Weights of a small GPT-style language model, trained from scratch on English Wikipedia.
Training: a variant of Adam for these matrices, 620M tokens, 9461 steps.
Each number is 128 + 32 x the weight over the matrix's rms, rounded and kept within 0 to 255. Layers, rows and columns count from 0.

# layer 2 attention value, 768x768, rms 0.0431, rows 280-315, columns 384-479
[[ 90 141 151 115 147 124 127 117 144 151 127 137 123 141 101 136 113 188  79 173 130 157 126 132  68 110 127 107 186  98 147 227 102  88 155 167  94 137 125 118  99  72 111 107 139 121  90 128 130  98  67 106  96 108 106 117 113  89 129  90 157  94 102 108 121 138 128 113 100  98  89 104 147  90  93 102 146 118 125  41 125  84 124 164 141 157 152  71  87  87 163  86 106 124 135 112]
 [129 116  70 155  83 126 106 155 184 124 138 133  90 157 154 121  58 127 135 126  97 109 108 164 122 148 139 135 136  86 110 128 132 127 120 136 136 119 161 140 112 122 157 141 112 123 115  90 122 141 170 122  94 127  77 137 119 157 145 127  98 169 168 113 165 148 160 114 143  97 153 162 194 120 135 127 108 180 117 116  98 111 135 126  93 140 139 143 102 156 105 103 128 104 197 137]
 [152 123 109 134 101 118  81 107 167  98 135  79 129 143 161 100 152 100 119 120 189 127 136  97 136 154  80 131 140 176 105 176 152 146  72  94  98 140 102 111 135  92 128  77 117 135  83  99 129 162 167 152 122  98 134 120  89 179 132  90 138 117 113 149 129 106 169 142 157 116 119 171 132 136 133 107 140 118 139 163 162 162 155 152 134 168  91 108 157 120 152 127 159 109 147 142]
 [158 102 105  80 123  63 163 122 101 171 146 181 128  88 116 146 120 142  94 159 121  99 126 158 104 145 179 145 172 126 124 125 106 109 123 107 117 101 138 127 173 110 106 141  97 144 144 118 105 156 142 142 120 125 150 193 114 143 149 171 157 109 104  97 135 120  83 112 100 124 153 107 114  89  72 128 138 152 131 137 107 105 132 118 107 131 142 135 145 113  96 168 117 117  82 134]
 [135 144 128 109 103 128  99 123 169 110 173 156 143 129 153 148 176 130  63 159 144 101 133 150  92 123 127 156 113 141 128 174 117 101 102 122 115 196 150  76 102  82 108  95 146 108 117  77 147 118 144 146 106  98 120 190 135 133  87 161 132  90 116  95 121 201  83 122 113 105  60 105  99 113 124 112  86 116 130 151 152 183 110  92 168 146 118 153 117 104 122 148 178 105 131 166]
 [107 165 156 152 126 114 171 146 128 160 148 132 144 182  95 147  98 143 157 153 107 161 136 128 145 189 163 159 122 112 103 139  74 145 134 130 138 156  98  95 146 165  89 174  89 122 126 126 146 114 112 102 144  95 122 178 156  78 117 129 118 158 121 156 175 143 223 119 161 117 168 128 215 129 111 160 134 140  87 108  70 127 150 139 172 123 151 100 129 123 132 123 148 136  87  76]
 [150 186  64 137 142 167 104 113 138 133 132 160 149 165 133 125  91 151  83 130  64  99 139 171  92 145 168 138  97 117 170 133  83 159 152 141  97 134 145 118 153  75 156 137 112 123 113 137 117 167 109 138 131 136 152 141 131 136 136 117 150  92 127 109 123 167  91 169 119 102 147 156 147  91 145 122 148 136 140 126 129 166 120 162 117 127 162 122 144 107 158 123 151 120 163 139]
 [169 130 122 109 144 148 124 197  55  91 137 147 172 121 116 116 171 145 134 129 121 128 146 178 129 115 131 123 131 116 143 141 101 119  91 132  99 148 162 107 119 117 128 143 124  93 101 104 118 144 157 177 144 135 128 166 121  77 141 135 127 120 118  91 178 103 131  85  98 153 122 155 153 144 149 121 127 150 125 133 163  99 104 111  70 141 122 148 156 117 114 112 131 142 115  98]
 [123 182  94  86 148 141 106 130  81 158 154 176 140 112 144 152 154 119  78 157  31  51  78 145 165 175 117 107  91 117 122 119 119 163 129 131 136  71 102 186 170 198 151 135 124  96 127 141  80 175 169 144  91 119 139 138 174 181 144 112 111 106 144 139 145  89 152 162 149 133 164 109 140 106 133 160 130 147 100 133  87 116 141 157  86 146 150 135 133 116 113 140 152 159 119 121]
 [128 103 138  86 131 143 195 171 124 147 150 130 171 119 155 135  89 143 145 174 162  97 125 108 119 135 154 103  77 148 129 127 134 119 119 121 130  94 145 176 178 124 113 162  84 200 152 109 194 112 135 109 155  61 103 121  77 152 173 104 134 128 130 105 104 171 119 131 175 120 118 137  95  88 126 119 201 148 139 177  96 104 115 132 161  75 124 106 208 118 113 171 167  60 118 118]
 [151 154 178 125 172 149 126 144 106  94 160 101 132 119 117 139 145 116 139 118 167 135 121 101 105 185 152 150 114 131 137 143 110 163 153 158 166 137 176 143 142 141 108 119 139 129  95 126 120 172 122 165  99 156 109  92 112 105 112 153 107 128 133 158 161 106 180 120 140 196 171 172 156 149 149 100 121 139  88 169 131 140 144 124 144 125  97 106 170 165 140 145 110 155 104  96]
 [146 119 117 149 140 149 143  71  75 115 115  93 159 120 151 111 131 140 130  97 124 184 144 106 118 145 102  88 122 151 105  99 114 125 179  89 104 115 100 169 120 194 126 148 108 150 167 103 100 155 147 148 125 110 102 160 177 142 158 113 143 123  89  92 147 158  93 147 126 146 122  81 122 128  90 136  97 147 121  92 101 151 135 121 140 155 125 124 143 106  81 177 185  95  94 158]
 [188 131  97 174 147 123 112 148  79  88 104  95 159 140 131 138 152 145 124 134 133 116 113 154  62 116 174 106 145  81 149 124 140  94 151 159  97  99 200  84 112 150 183 108  90 142 104 152 125 111 168 138  95 193 102 113 159  95 178 153  95 130 107 119 155  98 147 112 130 121 156 146 160 176 171 137  58 126  65 172 111  87 103 108  85 112 131 130 122 100 160 108 131 111 119 150]
 [ 97 120  75 175 128 179 157 162 180 155  92 164 188 161 116  90 119 107 190 129 188 131 143 113 100  93  93 139 105 143 117 163  99 130  97 111 113 135 172 137 122 103 114 144 143  54 166 165 117 108 143 133  87  97 157  64 143  58 101 159 117 141 101 160 106 134 144 142 164 141 117 128 117 120 146 139 114 108 174  91 105  74 119 139  85 118 131 115  80 115 132 169 116 146 108 113]
 [166 167  92 175 112  96  94 133 164  89 104 134 162 141 136 136 121  95 103  83 125 105 146 191  95 107 164 132 136  95 170 116 164 120 156 100 105  71 148 104 162 150 103 114 146 134 128 154 147  86 161 119 140 164 116  76 120 139 133 175  89 156  88 140 128 150 143 136  96  83 118 146 129 166 148 101 107 167 163 166 191 167 137 127 113 125 152 108 122 202  84 137 120  58 177  92]
 [106  95 105 120 195 111 121 129 154  84 152 163 163 106 130 144 191 117 146 169  58  91 134 111 102 132 103 159 131 147 151 185 130 107 186 143 132 185 144 135 175 152 179 169 151 148  95 159 121 140 101 113 150 129 115 146 105 153 182 109  94  68 132 136 183  93 133 137  84 153 119 118 157 118 160 120 132 149 125 128 119  87 126 145 133 170 142 137 109 106 186 107  60 169 155  94]
 [150 185 120 106 124 128 152 178 158 167 150 147  92 115 148 207  87  96  98 101 122 115 123 125 123 101 124 130  48 160 173 128 116 124  64 152 108  67 170 131 166 117 146  97 151  80 118 170 183  47 153 103 171  78 115 124 143 131  86 133 167 111 182  84  74 157 154 157 139 122 131 135 138 135 152 126 172  89 153 120 145  71 166 115 105 149 180 150 126 163 152 119 146 124 152 114]
 [175 112 114 170  70 161  76  97 170 157 112 155  99 150 126 141 171 132 145 138 113 107 152 102 118 101 110  90 146 115 187 171 116  95 108 160  99 125 123 139 151 116 157 118 121 122 115  97  86 179 103 118 126 182 128 123  89 128 163 147 106 159  64  79 185 143 142 127 102 127 159 121  98 123 101 143 159 148  98 177  78 175  85 160 116 114  80 101 117 135  94 150 132 140 117 185]
 [169 113 152 107 133 100 109  96  86  75 162 167  94 130 117 102 131 101 115  79 103 118 106 138 123 145 107  78  99 152 133 113 137 121 181 113 136 144  41 199 116 195 105 113  93  92 192  67 108 137 187  88 151 139 113 126 107 158 128 158 166 176 104 146  87 172 182 144  97 131 167 122 124  89 128  95  72  42 122 163 125  72 111 186  86 119 136 180 144 130 125 133 114 100  85 134]
 [137 177  70 139  66 134 139  90 206  96 136  70 153 170 128 131 103 192  92  91 170 106 131 112 142 120 162 173 145  91 106 117 203 105 120 116  78 111 104 104 114 153 135 122 111  75  89  82 134 120 197 125 149 123 136 109 110 117  92 150 117 143  80 117 110 115 163 115  88 180 107 209 112 171 157  74 120 170 170 105 123 156 107 151 115 148 159 178 154  71 129 106 107 149 171 142]
 [112 144 178 135 152 139 133 118 164  95 148 111 157 121  77  98 147 127 160  96 164 135 109 176 125 115 165 100 117 149 101 149 152 116 139 121 132 111 131 155 110 187 125 169 153  83 119 138 146  93 124 109 134 126 141 153 162 106  96 156 139 153 174 195 121  68 152 133  89 149 110 141 106 117 110 121  64  88 164  96 136 116 139 140 163 126 146 131  93 131 129 115 136  95  94  80]
 [ 84 130 180 135 121 158 119  98 183 167  73 181  61 108 112 119 157 175  74  95 126 111  88 127 177  77 125 133  56 134 131 109 144 100 106 128 132 159 122 177 126 136 147 126 135 146 126  91 148 109  89 121 166  93 145 160  91  76 127 143 139  83 155 138 113 110 149 133 132 152 117 125  82 145  99 102 100  53 167 103  71  88  98 142 138  85 176 114 170 119 135 144 142 136 139 128]
 [139  85 127 152 180  83 141 125  85  94 159  80 108 152 136  90 180 180  86 142  76 137  96 163 118 105 153 102 174 124 127 106 117  82 178 125 119 108 117 134 127 129 146 142 118  85 124  79 103  91 152 117  92 157 102  72 178 180  84 145 179 115 103 126 123 113  80 130 143 133 114  69 103 129 142 140 110 175  70 113 138  97 105 113 104 119 146  90 133 101 119 139  89  87 110 193]
 [145 164 169  88  58 104 106 136 182 125 148 138  85  97  65 120  69 103 159  87 175  82 111 135 137 134 130 120  58 100 118  80 121 165 114 132 138 137 157 150 155 174 115 143 142 108  93  94 132 119 151 123 145  73  94  97 132 100  93 134 119 161 161 110  69 165  81 145 143 147 144 168 115 162 100  82 156 130 105 156 109 148 121 135 171 137  96 117 171 131  48 184 162  86 178 148]
 [164 124 151 146 131 119 127 133  77 145 177 148 149 117  78 126 132  93 143 116 147 163 103 112  99 134 181 132  79 162 139 109 136 125  65 112 150 141 188 153 165 236  82 141  81 132 153 123 135 106 142 161 105 164 129 182 130 179 116 136 102 106 154 163 124 109 172 127 142 126 145  87 167 144 181 160  97 102  93 139 138 106  96 143 125 136 149 157 116 132 137 110 153 124 153 112]
 [190 139  71 115 161  91 177 138  88 169 166 113 183 108 168 163 126 162 112 104 129 108 117 178 109 168 167 143  99 142 108 103 119 145 103 105 172  83 208 120 164 186 109 115  82 147 116 118 133 115 203 116  82 162  82 113 174  96  90 138 145 181  62  71 121  70 144 155 104 130 136 132 205 132 143 128 208 127 103 133 103 121 160 149  80 119  78 139 138 103  95 147 169 112 147 115]
 [111 112 166 141  90 198 104 147 138 101 133 134 110 189 125 145 143 147  96 164 171 141 139  63 116  76 142 119 125 127 156 150 130 151 135 178 164  99 153 154 106 141 123  85 111 105 122  82  99  95 138  97 162 146  89 112 148 144 140  94 103 124 121 115 139  79 119 128 125 110  88  76 203  99 137 126 162  90 125  85 151 107 103  90 176 158  92 115 132 120 114  46 108 149 122 131]
 [107 107 160  92 104 115 153  82  33 104 108 123 158 152 127  96 160 121 140 122 125 161  68 126 138 152  97 109 127 128 124  77 133 129 151 120 198 149 148 161 119 170 107  73 108 177 135 180  90 143 105 120 134 137 140 140 120 131 119  81 182 132 139  89  81 104 183 111 127 154 115 107 126  98 156 167  92 150  89  86  95 100 139 121  77 155  70 147 116 138 169 112 133 135 119 163]
 [101 100 168 133 135  96 132 106 123  84 114 143 130 175 161 113 100 156 166 126 145 161 148 101 118 105 117 118 115 131 139 116  83 106 150 149 100 134 148 176 147  72 143 113 136 118 141 142  98  82 147 136 114 108 140 158 163 129 141 105 119 154 139 149 132 125 141 161 120 139 145  96 109 156 110 163  98  52  88 125  81 139  93 154 137  86 109 111 128 140 103 166 168 103 113 145]
 [102 149 104 104 116 122 132 113 141 136  80 102 149 116  87 137 103 150 184 120 170 170 110  93 125 103 114 171 120 154 131 105 108 146 143 142 135 122 102 148 103  99  90 139 146 113  85 143 155 114  99 113 136 137 108 118  69 100 117 111 109 104 153 126 156 113 126 101 132 139 109 117 122 110 109 120 175  84 145  80 170 128 115  94 130 165  91 147 153 161 102 101  92 105 109 153]
 [ 77 162 170 156  87 141 171 149 147 184 132 101  79 163 107 101  77 145 176 123 143 177 141 117 162 133 116 128  97 122 111 151 128 106 100 183 107 164  63 143 106 125 112 147 178 122  88  84 109 137 129 131 128 164 103 110 115  76 148 138 152 145  98 142 163 103 142 122  92 130 126 141 155  89  66  76 101  76 152 131  76 116  89 208 112 148 139 114 130 120 161 114 121 142 125 150]
 [160 148 161 124 157 116 104 169 104 121 139 166 104 172 162 164 148 125  74 140  67 118 114 169  87 124 130  97 123 162 161 159 122 114 126 101 186 131 133 133 124 159 126 118 134 128  63  72 136 101 116 127 175  97 138 147 128 188 133 123 172 153 170 111 169 157 135 132 115  93 113 100 106 130 138 169  94 119 150 136  66 138 170 127 135 112 107 146 105 117 146 136 104 111 113 147]
 [141 139  85 112  70 145 117 191 146 132 134 157 101 162 120 163 133  98  66 123 124 138 130 130 106 121 170 149  94 101 140 106 114 130  66 111 118 113 173 138 136 119 170 153 113 161 101 157 146 117  96 149 101 140 118  88  98 108  93 134  86 104 102 149 128  93 144 113 124 116  86 131 153 150 175 108 100 125 173  89 146 103 102  73 134 166 106 145 132 108 165 109  94 154 126 139]
 [186 131 159 168 143 144 135 167 143 115 120 117 174 133 149 126 127 136 132 117  71 113 115 122  78 134 143  97 134 107 125 111 125 131 136 113  84 130 194 121 123 119 159 170 134 166 123 138 146 131 180 170 135 147 182 152 106 133 101 109 127  94  82  86 144 141 132 145 125 147  91 158 162  94 178 171 140 156 110 139 170 121 145 119  90 134 154 109  67 101 134 128  67 133 148 143]
 [162 156 115 126  88 126 174 138 149 117 128 147 162 154 139 167 104 175 147 130  99  62 140  98  81 163 125 150 153 146 104 105 135 185 100 179 117 168 149 185 158 112  96 116 131 127  67 164 115 179 151 104  92  98 139 129 132 138 147  99  83  65 117 119 152 140 117 110  84 138  68 161 131 143 129 113 180 102 165 103 101 135 149 171 169 179 111 106 116  98 125 111 104 165 155 103]
 [126 154 156 161 132  97  72 122 136  87 149 142 128 107 139 168 141 155 106 147 165 138 142 113 117 122 110 166 131 122 115 136 130  66 120 155 154 171 136 105 180 155 115 157 141 117 140  92 110 118 134 157 110 198  89 145 152 167 154 154 160 141  97 185 106 149  95 139  77 142 134 125 142 143 114 106 156 102 132 175 125  95 124 158 179 119  97 117  83 134 117  91 143 109  87 132]]
# layer 2 attention output (transposed), 768x768, rms 0.0369, rows 280-315, columns 384-479
[[107 163  96 104 165  86 146 110 117 131 118 108 152 118 113 120 134  73  80 126 100 131 169 133 109  87 135 119 120 116 117 127  91 161  91 186 135 116 117  66 175 100 145  99 107 105 136  89 102  94  98  94 137 132 153 127 130  94 113 107 136 128 152 127 169 108 170  98 194 125 153 106 119 132  79 103 162 127 117 135 128  98 103  57  87 137 167 123 127 156 167 132 155 102 123 157]
 [157 114 151 141 142 105 138 165 108  99 190 146 148 171  88 137 155 161  65 160 138 134 112 112 114 173  87 119 132 166 135 118 137 105 119  62 115 103 129 108 166 117 116 118 151 103 103 158 139 167 146  79 147 126 213 144 129 149 160 175 156 121  83 134 163 115 121 154 109 151 207 161 124 123  86 104 140  83 104 119 149  95  82 140 140  83  73 131 157 129 191 103 140 120 173 175]
 [143 145 107 141 146 122 101  79 129 160  76 143 150 145  83 125 125 161  99 143 152 161  24  70 106 141 124 154 131  88 113 108 128 148 177 137 158 183 126 111 103 119 191 145  95 142 156 134 126 139 130 134  81 124 132 152 144 145 112 100 101 108 105  75 123 143 153 141 174  96 157 107  92 175 159 150 121 127 154 115 143 115 115 137 145 186 102 124 123 136  93 131 118 100 131 165]
 [129  99 108 143 139 112 115  79 128 127 154 118 174 103 108 130 123  97 112  78 128 123 215 158 147  73 111 120  80 143 103 108 122 122  78 128  96 137 104 121 171 151 130 136 130 120 103 130 141 130 145 147 140 139 140  80  85 141 134 154 114 124 124 136  99 101 136 107 135 156 156 178 157 115  99 112 157 140 137 148 160 141 133 131 144  80 138  97  96 110 186 133 154 130 152 126]
 [130 139 113 140 131 101 135 113 115 145 101 130 201  93 126 109 140 119  89 129 151 134 157 137 142  94 110 125 137 117 112 128 126 115 126 134 125 133 102 115 145 145  92 133 107 199 143 101 150 132 120 126 156  72 164 111  84 136 101 137 113 161 143 159 122  84 131 114 101  94 185 112 176 141 122 178 133 161 128 132 148 145 123 173 108  96 127 107 136 142 135 117 173 146 142 100]
 [136 113 113 142 142 123  87 103 139 135 174 113 134 127 144 163  94  91 103 116 167 172 176 109  84  88 148 135 148  87  79 145 179  91  94 117 150 140 155  72 152 113 195  90 105 103 120 130  62 140 132 115 154 122 106  72  93 125 125 101 144  78 109 129 130 111 201 137 165 134 115 123 127 143  66 103 120 104 131 139 144 166 125  86 102 126 167 134  91  99  94 118 117 169 132 169]
 [105 132 143  94 116 133 153 147 138 116 128 137 161 145 144 108 177 140 136 108  92 104 160 142 192 144 119 103  88 174 151 131 146 123 152 118 111 105 123 149 161 128  89 134 131 117 111 112 212 117 108 120 149 148 131 149 113 142 102 181 113 149 156 187 133 114 104 144  86 123 169 147 169 113 141 103 130 155  99 130 126 128 128 135 130  98 122 106 120 110 255  87 130 120 122 105]
 [141 147 138 136 101 116  74 127 112 116 141 110 106 188  50 165 129 119 117 145 135 155 129 140  75 130 142 154 167 137  98 117 117 132  92 183 108 112 121  75 139 133 133 162 117 115  93  76  84 149 130  99 170 148 100 129 127  78 103 125 153 131 131 153 138 112 157 129 174 101 125 122 146 162  84 141 128 106 154 102 136 122 115  91 140 112 138 122 132  76  94 113 140 164 111  93]
 [143 137 123 149 111  93  79 133 120 115 169  97 154 139 136 103 138 123 138 118  96 150 146 125 125 122  95 104  86 147 163 127 155 145 122  72 132 151 135 105 143 166  96 157 142  95 110 136 151 113 142 160 105 106  71  86 154 128 111 168 151 107 134 171 135 109 189 158 104 156 134 157 117  98 152  61  95  92 133 161 154 168  89 134  84  80 157 124  58  94 175 130 105 160 202 136]
 [114  90 135 155 128 152  78  77 102 151 102 137 101 134 137 129 148 126  95 116 126 171  89 112  69 158 148 123  99  87  85  94 131 114 116 121 114 152 144 167 132 136 168 129  86 135 158 209 124 165 162 153 123  94 135 143 149 131 144  87 108 120 128 106 128 176 181 131 127 167 129 139 150 126 100 110 146 105 162 106  90 140 101 157 167 103  99  77 119 136 121 167 156 112 124 124]
 [205 143 150 140 132 150 113 133 115 177 127  77 107 172 112 125 117 131 138 105 202 168  69 126  92 122 141 130 120  82 113 120 165  98 122 138 169 152 166 121 108 125 169 158  90 117 140 178  87 111 122  78 109 124  69 135 150  94 137  67 101  77  93 146 179 118 174 110 176 144 115 127 127 147  92 150 136 145 189 112 127 123  92 153 140 136 143 144  92 107  48 105 101 142  99 177]
 [ 87 110 101 180 131 137  50  72 139 166 134  83  84 144 105 165  69  92  77 113 171 196 110 142  74  95 115 135 149 102  96 107 119 102 109 152 120 147 102 111 139 155 194 128 142 119 100 155 139 139 120  80 152 114 116 106  91 109 155 104 200  92  81  96 124 114 163  86 164 140 131 128 120 134 103 124 114 135 166 122 153 135 127 106 145 139 169 165  93 116 123 104 116 138 118 172]
 [113 108 125 119 103 150 153 142 161 121 158 122 117 135 151 124 117 139 142 123 149 167 142 155 181 152 136 125 139 201 130 106 135 104 147  88  95 134 140 151 106 118 100 139 139 114  61 128 138 119 138  93 131 162 138 163 130 122 138 211 135 122  95 139 140 150 132 121 115 122 115 160 153 111 110 128 140 106 100  79 139 161 109  91 121 159 104 153 129 130 221  98 111 164 119 129]
 [102 106 116 104  96  93  89 127  99 119  58  90  95 125 137 122 122 157 133 107 142 130 136 128 192 105 160  89 209  88 102 112 107 186  99 150 125 117 152 117 137  62 113 117  94  94  91 127 139  88  82 100 110 191 113 164 137  50 113 160 128 110  74 158 156 154 132  50 145 110  80 143 108 145 112 136 130 167 107 160 104  71 169  91 175 148 150 131 158  93 118 134 137 129 127 135]
 [106 107 145  89 127 176 174 169 112 139 112 193 162 143 191 105 137 171 135 144 101  86  77 151 161 171 103 118 129 191 137 107 124 133 178 126 131 131 124 171  94 101  88 131 131 130 140 116 151 151 142 124 141 113 155 158 199 152 111 148 141 133 117 123 118 177  51 158 100 135 130 122 119 126 175 122 163  87  98  91  80 104 127 167 128 141  89 144 180 144 171 166 141 108 132 135]
 [ 63 169 139 120 112 115  95 100  99  93 119 100 142 121 144 148 146 118 134 169  76 165 143  87 167 153 164 113 132 203 129 152 116 151 102 146 139  91 110 125 128 165 117 150 149  97 158 134 137 114 105 146 146 145 138  77 125  79 152 135 150  87 128 106  84 162 153  92 155 124 116 176 133 122 104 133 149 133 116 108 141 164 109 102 149 122 179 149 123 153 235 111 154 116 116 113]
 [145 125 126  70 142 135 147 136 137 117 133 176 122 120 109  30 131 118 142 104  83  75 154 149 170 101 180 125 113 138 165 147 150 129 183 136 127 106 116 136 139 101  96 112 123 129 160 105 207 124 143 201 128 132 102 144 141 219 112 154 164 192 197 185 105 103 105 181  48  86 181 119 169 116 170 124 137  98  83 148 126 124 148 146 111 101 116 147 140 139 162  98 150 150 153  65]
 [115  75 129 135 129 136 130 147 119 126 168 118 151 136 128 166 115 141 104 118 157 141 178 131 119 145  58 117 143 144 104 111 139  95  66 114  79 129 124 122 167 147 155  81 156 109  57 174  73 142 136  99 142 153 164 120 119 123 136 157 157 110  92  90 132 105 125 105 121 174 125 157 102 108  84 107 149 102  81 104 163 155 111 129 122 124 128  80 147 141 255 121 121 128 138 170]
 [110  34 100 177 139 143  82  93  97 116  98 139 127  98 129 139  85 152 105 126 146 179  93 116 148 113 152 101 174 128 145  56  82 163 106 102 133 171 101 155 178 135 125  94 156 120 133 145 111 104 132 162 122 127 176 119 110 119 186 207 124  79 118 121  92 151  96 108  77 152  59 138 117 139 189 116 102 112 166 150 122 158 104 123 155 105 122 163 108  97  97 114 105 125 132 109]
 [134 140 154 103 180 161 165 162 112 147 147 160 185 105  97 103 111 183 141 179 150 188 116 101  89 187 171 107 182 206 156  98 162 114 179  97 123 179 102 105 112 113 121 104 140 162 160 131 139 185 110 150 117 128 183 114 107 130  95  95 113  86 154 176 187 125 121 113 148  91 142  76  99 186 147 185 141 146 100 119  89 143 139 154 116 114  99 143 136 123 162 108 207 129  92 150]
 [147 137 129 132 136 146 120 103 104 162 128 134  94  98 130 145  87 106 113 121 162 123 158  73  95 126 137 157 132 120 106 156 138  94 110 112 130 102 144  99 111 133 151 105 172  94 140 135  77 131 159 139 138 126  92  80 113  86 115 112 158 140 106 129 112 124 163  98 141 115 113 115 129 127 140 160 108 118 135 112 132 128 137 139 157 163 116 103  98 121  11 119 133 142  97 108]
 [ 91  72 123 151 136 107 100 159 115 156 131 140 119  79  81 141  69 120 133 161 184 115 173 115 136  98 139 113 145 115  79 135 116 183 145 100 117 115 155 156  90 137 172 119  97 103 106 159 142 129 105 135 142 171 148 159 156 154 104  80 121 154 177  81 104 153  97 111  74 173 116 151  41  96 175 125 177 128  95 113 130 164 205 169 110 154 155 101 154 155 167 102 125 138 155 179]
 [ 79 162  91 138 157 123 110  92 153 149 106  51 127 125 120 136 131  80 120 114 141 147 158 164 112 100 124  89 148 140  67 112 125 121 132 143 116 176 133  88 103 126 148 104 172 141  99 117 190 117 133 115 119 146  98  76  91 139 139 113 212 107  86 124 148  83 132 113 163  78 156 151 113 152 156 141 133 125 183 142 173 147 114  78 109 111 181 153 133 123  98 122  90 147 135 101]
 [138 141 112 119 168 145 136  98 148 134 139 162 172 152 173 146 193 180 127 116 186  80 182 117 158 134  99 141  99  88 111 109 150 147 132 160 132 142 111 172 170 102 127 107 115 142 114 131 128 199 162 137 148 105 141 119 150 183 108 154 123 116 137 145 173 123  71 182  97 106 182  70 139 153 124 129 161 113  62 113  98 141 151 161 106 111  46  86 140 122 255  94 138 124 152 135]
 [ 72 164 103  94 108 130 110 113 154 161 107 121 102 155 122  97  73  95 132  98 153 180 159 144 148 107 150 121 137 156 143 182 131 125 159 121  77 139 167 133 122 143 185 172  86 102 106  90  87 139 112 119 136 159  56 118 152 160 161 153 186 150 116 140 122 149 133 172 143  74 130 128 128 115 109 116 142  87 127  94 124 123 163 127 100 161 134 160 117 122 144 126 148 142 120 120]
 [213  91 136 128 124 107 100 159 137 187 177 111 134 188 138 104 112 115 156 112 120 118 175 139  97 104  89 127 116 183 118 121 180 131  90 104 121 137 119  77 150 137 111 153 149  62  95 141 138 123 173  88 174 125  85  90 109 172 141 153 158  90 128 187 128  92 143 139 165 109 131 173 118 126 135  71  78  81 186  72 186 133  87 144 153 105 124 168  89  60 167 152  77 115 174 102]
 [123 163 116 137 118 105 160 152 130 113 178 120  96 164 113 100 141  78 122 185 103 121 146  80 118 148 129 122 129 168 118 137 110 104 162 171 141 112 132 121 122 156 137  92 188  78  86  78 102 129 160  68 153 136 164 134 143 137  87 123 191 144 118 167 131 141 159 128 168 111  99 120  97 115 127 108 134 102 136  90 106 110 115  97 106 176 144 130 192 166  90 132 142 131 105  84]
 [ 91 127  92 153 140  93 110  91 162 142  99  64  82 114  68 109 122  87 113  84 140 147 120 151 130  89 144 144 149 113 120 152 139 170 141 162 121 135 109  97 141 144 115 122 115 109 155 105 189  77 126 130 139 139  50 157  91 154 157 177 141 176 160 134 160 106 113 117 153 115 109 159 142 148 127 150  88 174 180 173 144 123 128  99 147 111 132 194  70 100  80 103 106 180 142  87]
 [184 138 100 144  94 103 108  87 178 112 149  97 105  90 150 162 141 115 163  78 190 114 205 127 139 120 122 145 135  65 115  84 144 134 111 115 128 165 130 151 116 114 115 118  94 149  44 149 113 132 107  78  97  96 123 139  89 131 129 146  89 100  86 129 126 105 165  91 153 119 184 173 148 114  77 146 120 167  99 149 123 122 145  94 127 170 146 105 148 131 146  94  94 129 124 156]
 [155 120 169 137 160 162 134 123 102 169 115 152 110 119 120 137 136 141 108 140 147 111 122  92  92 137 124 145 130  60  94 105 100 145 121 150 131 131 129 148 137 106 173 150 122 129 112 153  83 135 147 129 138 124 140 129 147  89 142  95 120 104 118  92 123 170 119 110 174 166  65  95 151 116 120 141 152 136 151  94 108 120 119 154 162 178  99  79 119 113  38 159 112 118  92 131]
 [146 125 105 181 167 104 104  63 105 181 112 119  92 111 108 135 111 126  71 139 182 120 154  63  97  88 104  94 160  76  58 114  99 119  92 141 151 118 162 112 160 109 196  88 168 110 126 148  41 132 159 136 146 156 140 106 130  99 152  91 146  72 100  94 117 129 162  95 117 166  86  98  98 155 118 137 116 119 148 131 111 128 133 117 150 152 134  83  79 112  95 117 124 148 137 157]
 [154  88 102 166 117 111 122 142 148 106 108  92 155  99  92 121 130 110 131 128 155 146 142 140 114 108 131 141 121 131 150 155 113 108 135  86 128 171 130  63  94 141 111 212 103 139 135 136  99 125 123 163 118  93 142  98  86 130 105 117  71 123 165 154 122 123 124 133 113 126 140 162 115  96 169 126 137 167 152 142 121 150 101 167  91 147 138 140 146 118  56  98 163 138 104 122]
 [135 144 137  90  82 104 155 148 140 105 151 135 105 153 111  93 149 133 154 130 112  93 136 117 163 167 130 126 134 214 169 149 136 138 185 173  79  84 135 115 140 145  78 120 153  85 138  64 176 100 191 126 145 135 119 179 123 194 149 154 172 191  98 145 132  89 122 130 136 122 142  94 125 111 121  66 169  97 101  94 119 121 150 144  98  86 123 131 148 169 188 131 126 140 152  73]
 [134 162 156  83 121 115 130 176 119 128 115 143 163 126 148 115 158 138 158 109  89  77 132 125 140 154 147 108 102 178 160 158 164 128 141 121 140 113 169 110 104  94 119 183 103 131 142 115 145  95  73 144 125 108 138 132 146 168  82 116  48 178 148 194 117 143 124 108 142  44 144 189 143  96 138 127 158 157 137 137 132 107 104 166 166 122 122 148 149  97 163 124 151 108  95 107]
 [112 145 172 107 105 130  72 126  81 153 128 119 158 168 109 116 162 124 104 127  99 148 154  83 107 116 141  59 106 104 119 150 181 122 122 153 177 117 117 122 165 118 122 148  87 113 168 171 127 132 102 143 129 141 129 125 122 135 124 115 116 116 168 144 139 110 172 116 146 173 170 111 125 119  91 114 146 169 147 119 124 149 132 133 148 105 143  74 103 114 199 123 158 131 151 150]
 [174 148 147 162 160 157 173 141  81 102 105 124 176 133 155 162  81  74 183 157 128 150 115 119 109 163 188 131 141 197 116 109  67 112 121  58  88 124 140  94  72 125 194  85 242  93 182 121 130 164 145 136 132 130  98 102 145 103 129 103 161  88 130 105 164 152 117 156 117  88  80 148 151 163 191 165 125 131 154 108 195 183 107 142 132 111 144 156 143 112 154 126  95 141 128 110]]